config.yaml
n_layer: 13
d_model: 256
n_head: 4
n_kv_head: 4
head_dim: 64
d_mlp: 1024
vocab_size: 8192
activation: "gelu"
norm: "layernorm"
norm_place: "pre"
norm_eps: 1e-05
positions: "alibi"
qk_norm: false
attn_scale: 0.125
bias: "all"
tie_embeddings: true
parallel_block: false
init: "normal"
init_std_qkv: 0.0249
init_std_o: 0.0
init_std_up: 0.0249
init_std_down: 0.0
optimizer: "muon"
lr: 0.015
lr_mult_o: 3.0
lr_mult_down: 1.5
beta1: 0.95
lr_head: 0.0106
warmup_steps: 200
schedule: "cos"
final_lr_fraction: 0.03
batch_tokens: 65536
seq_len: 1024
doc_mask: true
z_loss: 1e-05
train_tokens: 744800000
steps: 11365
dataset: "wikipedia_en"
Each number is 128 + 32 x the weight over its row's rms, rounded and kept within 0 to 255. Layers, rows and columns count from 0. Numbers have three digits each. The size before them is the row's rms in percent of the matrix's.

# down: layer 7 MLP down (transposed), 1024x256, rms 0.269, rows 886-932, columns 0-63
# up: layer 7 MLP up, 1024x256, rms 0.331, rows 887-932, columns 0-63
down886 098:193145115132097107172119095172065200143119071143135145148133108124127114171130056115203137189161176071116089154123052140144045149096132061117136052115139184092085153141180144097103123180167175
up887 100:114178092158097100116111088160132143133117122155200134124109122163094137135175107135100144089135101174146179111105120115111120084135145156142196138124141104091147086093150169189216118106092128
down887 101:123178084139133148125167104152118090185127124142130153204137076093105151145118168123144102111109178122188121135134102190124183132135189111108117084132124122184118164089141162102137151152137123
up888 108:103166101112088106132108109061088109097134141129121142161170067049118118113139097180134147177110106135078141107145136085092110124165105117109123163141135132143166193098125149150125163079145084
down888 099:095143106126120080147166125113078112079130142190109133183081129100093098139146068135121134154141154137103137109098153149106099104160145113117107103170087082156184128095110151166073139167096135
up889 094:149084167162143153167087112095125150135143145102139094129101126137132182109126187144135117087144062130094107180067059097099120085145085131081147094072132116113094098182118080088086080120111105
down889 097:149131168133122129106135081070128090106138114141109154116122171092153113118130147172094117110125146138165082115150052134111090096143068184125134115127148128124131099154098103125140113065173106
up890 105:112121126099118110105135153123116076133132134155157163129140105152131078104149083122184191153112103153149144067110108126172191174155166078124087157100176164074232122144093184069112152112129083
down890 102:133084089140095181129138156089132095195117140121084121113147184077124124119123123144184131117148163147153148154154107157104102159056117104200167150137091123119097107149095158118135152149131087
up891 098:188110151141136181093118125138053130149031089094081062109199094115132121136104127136151123128123167138117138137146116133134125195103113110112178141175153103139083127149142106141142187133121079
down891 096:093129208142195097140087057124111111158139148100114111121100079138182105161141149178148134143073049020130123106097112079152102164063115117167162103138155132131139129112124097082167111072160122
up892 110:091157191132108108092141191123165173165121156084177097161158147176107130158050114143122068122083147133166144212094116140128085110132103179146114159221157164129170167133126179140151114095102156
down892 112:138109091113112092189102090107138084078140069105136114182170102156170133176151137155121081137160104079155136167164146166113185078105120114164154132186064145125165138072121135107086142151102154
up893 101:129121154086092140107127134051125139096126087116097123083165185085138068163105195149148177135097083129119141116124085158093094081109149214110144157100148181084151169137163103143145096126138100
down893 088:151141107125121140187141154132145136133069176140124104190116110074089120127158153162094128098132102165156137097122146152088140137155115185128160092096226057116159070096113112130158101086107205
up894 099:144155129095149145088127139091140181122154108133129213137131157157108132155162103137144100150135107114152112148178092171065142155130134074138186123191132139108069134089108153113166166083155122
down894 094:148134066175097104135117091089168106181149137152118160072201154120142106093095178137180073147156119133171084106146125170119100108123142114155079141113096166150173092119155081112127145138100046
up895 104:139139135095155085065155123159100119098184132110165201139160084121115157120155163089118112099038189125164121139140105148106157125065148129136130135125158121131071081060119118133141130107111132
down895 101:151177090110190107151132115159123149101117101174118147074154131093127129114190146124149155145103169100090136130157105149123133124176106108126116119101136157122127110105135131163172085103148097
up896 105:142073113140138158118129116133139156128177151181091146143156188165177162138132069133171190154160049142167124166155117120111073109128108193147089129100077087089090096115134125110146105128124140
down896 108:100135124084122195121137070145068136086097150076083099140110169102155069128142084099093178127108141166109104095155106127159085136176107188156142147151134087149147090079164169114155075184155112
up897 106:124097135138148150185097156155116124085126123145096098114112130131127098093177137168104109188091047126101160139052154141100194177127164057110146168154174097140151117159100146075154144141121132
down897 104:135123091102177169190077173113130117127170075118157090138057028144148067116218095134093086152065147031148160151090178096120125175161140150136105090149161139055159178116129162080111118129134133
up898 103:172128129105103165036168095111118090153146055170130139123140076110170132169138173161144138084131094084129113201078138116112160118163078116059129131086163150118152101119146123118174167116172143
down898 109:167142180130092148110129167173097042104154136127095105161062147149126071157168064121136151165169114088099140142126107060128164118127136109048130101139140092146089141134164131123155142199125108
up899 099:114133130112122152159096165044139123147154142074129097132115162152099070102083152139123091200139188156203165145117178117124130192135105105136142146117111189111138115111123177167104061134147124
down899 099:164143090118127165145110124066130120093243042121127084082126200131149146140175133118051147129162118148100182163118153113089133152125149173120125127085141117122145174132154131138125129093122095
up900 099:116149125128125176155072125176162083137097083107111142101091152087173172132160117116132120160108111170147171120166129166120118118121088184153159164064130062093156151128096113083178077130168121
down900 104:155130108113127109132095042148123142134122139097138114170138167099079121143138137091101125136090131088116133040137184157124174105150096128089149144126163151111144141160162143156134101154183169
up901 100:160105110103107053132063132160045144130119065110173134179125127100143109072087090185145153168123116146149134153168087152152117190147087134097082113108098127146151155144110126104131131136122086
down901 098:167106122110150139114168128094104131107112105223063108113133173131168094084133165164106171131131157112093144112110166059131098143136183176085158123099139126129089193062126150165135124122131126
up902 098:159117191128099147155140088094109064133138146118091135131101144182070172088132241128090171142090110142167156155104136074134167120140114122082100097112167049157151194140099098130148165139117124
down902 106:107180110139118100110065134124101158101126131161146117191154142082090096115131129162130141060132131106119142113167101135168147127134120134172129092141125151166118167137158175124076109143187168
up903 103:127172120091102167130151133064087119181151136135139097155105093122116131139066136071208130143177187142040145107121118175104110159107123117123138122209060117159166105158129149134126119095091160
down903 099:107124133129134165169124153096070157192142130067147164105158141148163102150151096116127169155124171137168097145105156116155112149136123089155095187170107130129117177102115139124062076120142120
up904 102:063102116070105189113106147122110184139179166175081145140141072148150139132171092107116107161122142095142127113168205094162137091093065128175141114112167105118133156138165147171103131133142057
down904 107:146110137140133120101134136131085147176092133077136100122172178116132113133129116187113156143158130126100113111098073174139121114111065130121105158098120108164202066165036084103241100059188113
up905 091:207032088073140145089162110091131105104134090145075092141136119129170135122132118130113162124102106127128116102160105166121175133110163107160179225055123122089133179095094130130122101081116102
down905 082:132083167126140099179078150163179116209131136114128083175147144170158132083163142063091148127145161119123170145120129107073153156172127142197127116112099161088118126147132154164085150128043159
up906 098:180177122119113140196105134059094149145145067134169103162130125136150064128140128101083118112103113072100115093116118122134110085092157095051104098120139158190130133165114143115184166176071149
down906 094:110131196124112166121198054167124108107125118107091144092131086125187156102107102141158111110172132090130127146090185132126160130146172119135161117144121126167119135111119131088100146118140125
up907 097:141097175117146118157079169082097097108165104120119099112101128154136067139106109166142142081180087078107150133114129107140108124140144134112132122163127076125139068105091148204161104082186066
down907 097:121137100086115098132135124179105175154091156132096151159175160061158179150130103099113168137125148106129132123079095164128134154121109095152194112120179169078163125144133174084100184113119169
up908 094:136114162141127071137078121117121142109112167057173110122102110152160175119057128106151102126121091207131110133097102109130074146127102142134128122198158129100085134130169167179111081118114162
down908 095:083082129118148114099138104176133102112104165148118124170108133157094160146136132126133108134133136111148164126100159182112128152149082101151117137188121178110138104146151189138097104181144108
up909 090:175081141218096180092073184155081140116110086130137141124157185123091119180126100099180131116098144104135103067185080148136162163130106146197156134115152059111163128085050117068145161122169153
down909 086:073127115077126058145123104043145096099155164115135163165085140094131127054142140172071107170087115197116142110088125128120146133179117099086170096197135192171178079147176183135140137091144131
up910 097:131104145117094101131087133116143128138069177068068129138084108103128089125115165169147124129187106078124155068150141087159134096133134114189189122173114115168108119156104159139138154119181149
down910 098:141178124091127180146088166154123137108071120057046068156120172082114089091118182116140147164112073139113150132131147111149094167144109154126093128151167160102075139106104153116174109128131133
up911 107:148126142106135109145117156107122149118100153133086118100132121145167107112170151150094126161077117085119139163132099123150135164090101127086145123164106069103162243177086169095142147086145097
down911 104:136163135146072128134089136064123121117073136098098128086072158130142187164167135131169141177078166164158142123082128165144165114146155175098078124086102161127170144119097164132145158156106160
up912 115:107123099153150172153104132097168120196076120099193160105169126151123171148165146104162204108107114092114106172109136159129092118143131165164135094102125149110165169127171161093199124099115060
down912 118:143107114093100099154148145153103163089122120165147032174186148198141175173165125104088097156109143106107147190166135141084121113173137137111169116141133165123096126142082152141095149132128120
up913 106:124142081132228119099082154097174110137137145092205133128137147139146125141101084172128128144103143152059174155108165153145123099120137128063144108076130136118085109125092118146136086138123098
down913 106:125150128066117131122128175118117135125128130078151156137137080110121140105130123144032169182130105193091146089154163177121121113193066158115065116136166152105173149134116109139153176091165141
up914 108:078163101137155172078118166152109119119157125131162122155176108127152163087108149111076103116148142091068081104093126148156189068155135122120124068138158112127116110103117097149147168096178126
down914 108:113138122175147090178147085103059144124152087182122096139102138121183153090112102065119082127181132113089125117100140131137163137121084119097082104135129117184155088164127119112167192184128084
up915 098:164146110107111156141152160120038160130156132157143112156162182124130116094151157159134131140185124158102103138138126102121135102099096104144173113149148149123048185067160114147141108083133152
down915 098:129132133041150070108124127123105150126151168158218106103182131147123149047132105172106146106198162082128169079085114048137077114082132112153109165078111144153122084098107134135106130099123051
up916 104:120084157156165149146108138183095129210120168104140174150096147118105119115117076160172142115180112149109139157163092148146142132128067133160111115123142100156120158094166074218132144146104106
down916 103:156135144129186160097182120137100121126074134176093134091128119142141153108136172139071120086157109124127109121115135172175129135089069132157102121070106143142157199112110115126097073142149120
up917 095:103121098083150164133154107123080077127128106139165141121150114097148170174089152153166079136154116134085112110097115096168107136142090149097103109110132111120116188170139123114157197144102087
down917 094:119156133148092123157090131095172116094150151160125151111096168146112063071187104130174116095127165103151122122096123119103144125115129113099142133089097249097138176045113159133172048062096089
up918 091:102147110132095151089102126155144120106183104168083162107125146108101118178083076117126143058186055117175113126187111156099179080137118161146143130167207114127177169146072146144107068129133088
down918 091:165152136128199137120124176231165096103104143156091130089140144141134173081068115132121111131134094115116163129126125094140083144114130077160116142154102132148236179136153129117139152129132112
up919 103:154200074098164211110111144120162132198102125096117104141181080143147177169176157170118131130095118134120135161143156088081090131111108148126094121141169136170085176157128134103098147141081111
down919 093:165111113134112121144125132137108156145106126126099156148131084161180138127099144133103142108134153141133118130140109091130116142113062147134120156072114135098182129064099198154122158077104126
up920 108:165120109116155109092072139121106100146113105107178067103164129142120060178117083185140101085092105148211100146133085088175132100141072173116187120110138156115174132154141143150183144153153091
down920 105:137178126145129105102073218112118076088218148072107151118130165098122165136183179118136122183076130120178117094123099151145135136049153133103105150109153141130157105130132150111113148166098166
up921 099:139134117095112125158097180116127169061096121086129133098076146106110091170071098143090163136139077115085118121099143151109110124123113097158066141055124095106157106141119139136135079162085116
down921 097:176126135130150123090104130136041051096125188150119128134141128115119120159136132089094123146145083132125158125096137121215150115123131122102121145163124119118180174133161093146121072144150166
up922 104:177140146118152143132077086154077129070178061139103147059112117180099134122141120139098071097101135165126147177139103171139129166024089106177165143100084145136137112104016105177104092106152107
down922 100:069127158101102114133170198142102146145107201105165093143164106067157143113134090223136155179134137089125112132120171094158151092157150133143142165128149145168178180128087111160095176134119144
up923 099:098190147100094151094096105171091117144151094171150133102122098132100172131116092092176135115132094186135102099067123092138110152115209149064105138136132110103151176166079104133120126120162162
down923 117:141079120132123132126112142104107126129149130029109123145158162138107179136119166155104070098138090136178103066134156132142098111180161175115142131084167152133147096157106104186070143176126120
up924 093:053138150150109096121141134078090136160106193121122083103136135104148157124117152124095066099158143143154068086103129136134151127139111085067121175151078071130137050046128161136118132121066112
down924 093:131100059132089142134170091156132133074107153163149121125124077115118103090135189176090163135137100125157151180128151178126105130107193101087132122118088135127092216115095153135085138120116147
up925 083:105154104127202150088110092119042065111130147141081196049091193153179097179097093095178126203123154106127092103160116072111132143143155158176160107095128116126168146125140186159091092154115121
down925 080:131124124120099109070111111133115192099127064105187096126122131113090116184133093148136128190124120088155103125163052189104154128169121114118089143103128117135145176115138113170106147117142100
up926 096:166094118087133097136158146186166123118137029181115183118045081138138140097093126137114109158141084095122152077133122192153117142141159144076120127163141129099119103085115183173133152145134125
down926 089:128099128173113168109115153072127184108122147121139079165166173149101111107156095123110166113114158150099096148080140132080129098147048083109125127137103132103098168129172100144121110134140098
up927 097:136111135167089124100091121160180137144144156121082195148153138111124169112076084140144115117142129151118163153075120116155135144110107190098087177144130138099149180100029149172121102112143137
down927 102:131086156102120134131119128177144133179139100060135138186161129076169061143195182145122131123130145089110130115098090110096100152129163114206176162099155153167118192158097060145090102165163122
up928 097:138139127101052104109159130225153171146064146156119121103127086081097117141128131150082148132134102135146114160125141087134075141130133155134102138119100130123075104130171138159135155088148133
down928 101:147125100132125143140195122143170104185113122170027115119108117170105144108133105086105133181148140105105089119113104098114185145118125105151146125134120135106143093108140062086135112163064255
up929 117:157121175153101150105120203092108110144119139136161100178165152107208094151132086155131141095073125173085160037106148093119128153074149083146145120164066142085121163184137136133121147116101154
down929 099:162122171084111092143123172106115144097138126080172118140181137077114077097151129114144138142056223084121128087072153150137139133165118128148110127157127152141145145140225088114122140115188111
up930 096:126124161192111074145121155139118165168130077122129136142101134173118112126119125099145169113157098131112173079144139126199160146103059096135098158118160114146159122159156128126137120132177122
down930 105:155088109117133086097179106126105156172135117098159159105110135124144093157081089146132134123150097096135073078189068161123156169098121105073116160093135097099119097141118134114102226170164156
up931 107:100145088095093124129123111152215081155133073082101145061123191119180073082150185133129102141179095149122111150143132169054140070145160126112133130120158153050094113055128113096126137149080129
down931 102:149143164105053113096130121082122124076169132124094124128127118109142085117128133123082121114203116169145118065117129125177170149138110084115103158107079113089110070110137138164130121124156122
up932 099:132086148125077146130146072176113143172152118041101118138119167099176081099174103186161169181174159116179147071118127120102127049125129189150066150130157124119151198107093165074119152118134109
down932 094:141129140126107139144154112124094141144114169105081186100116043100146125186089171167093167185154194152130145156162110073069082166111132120149143106059151123083087149162124102163156127145081031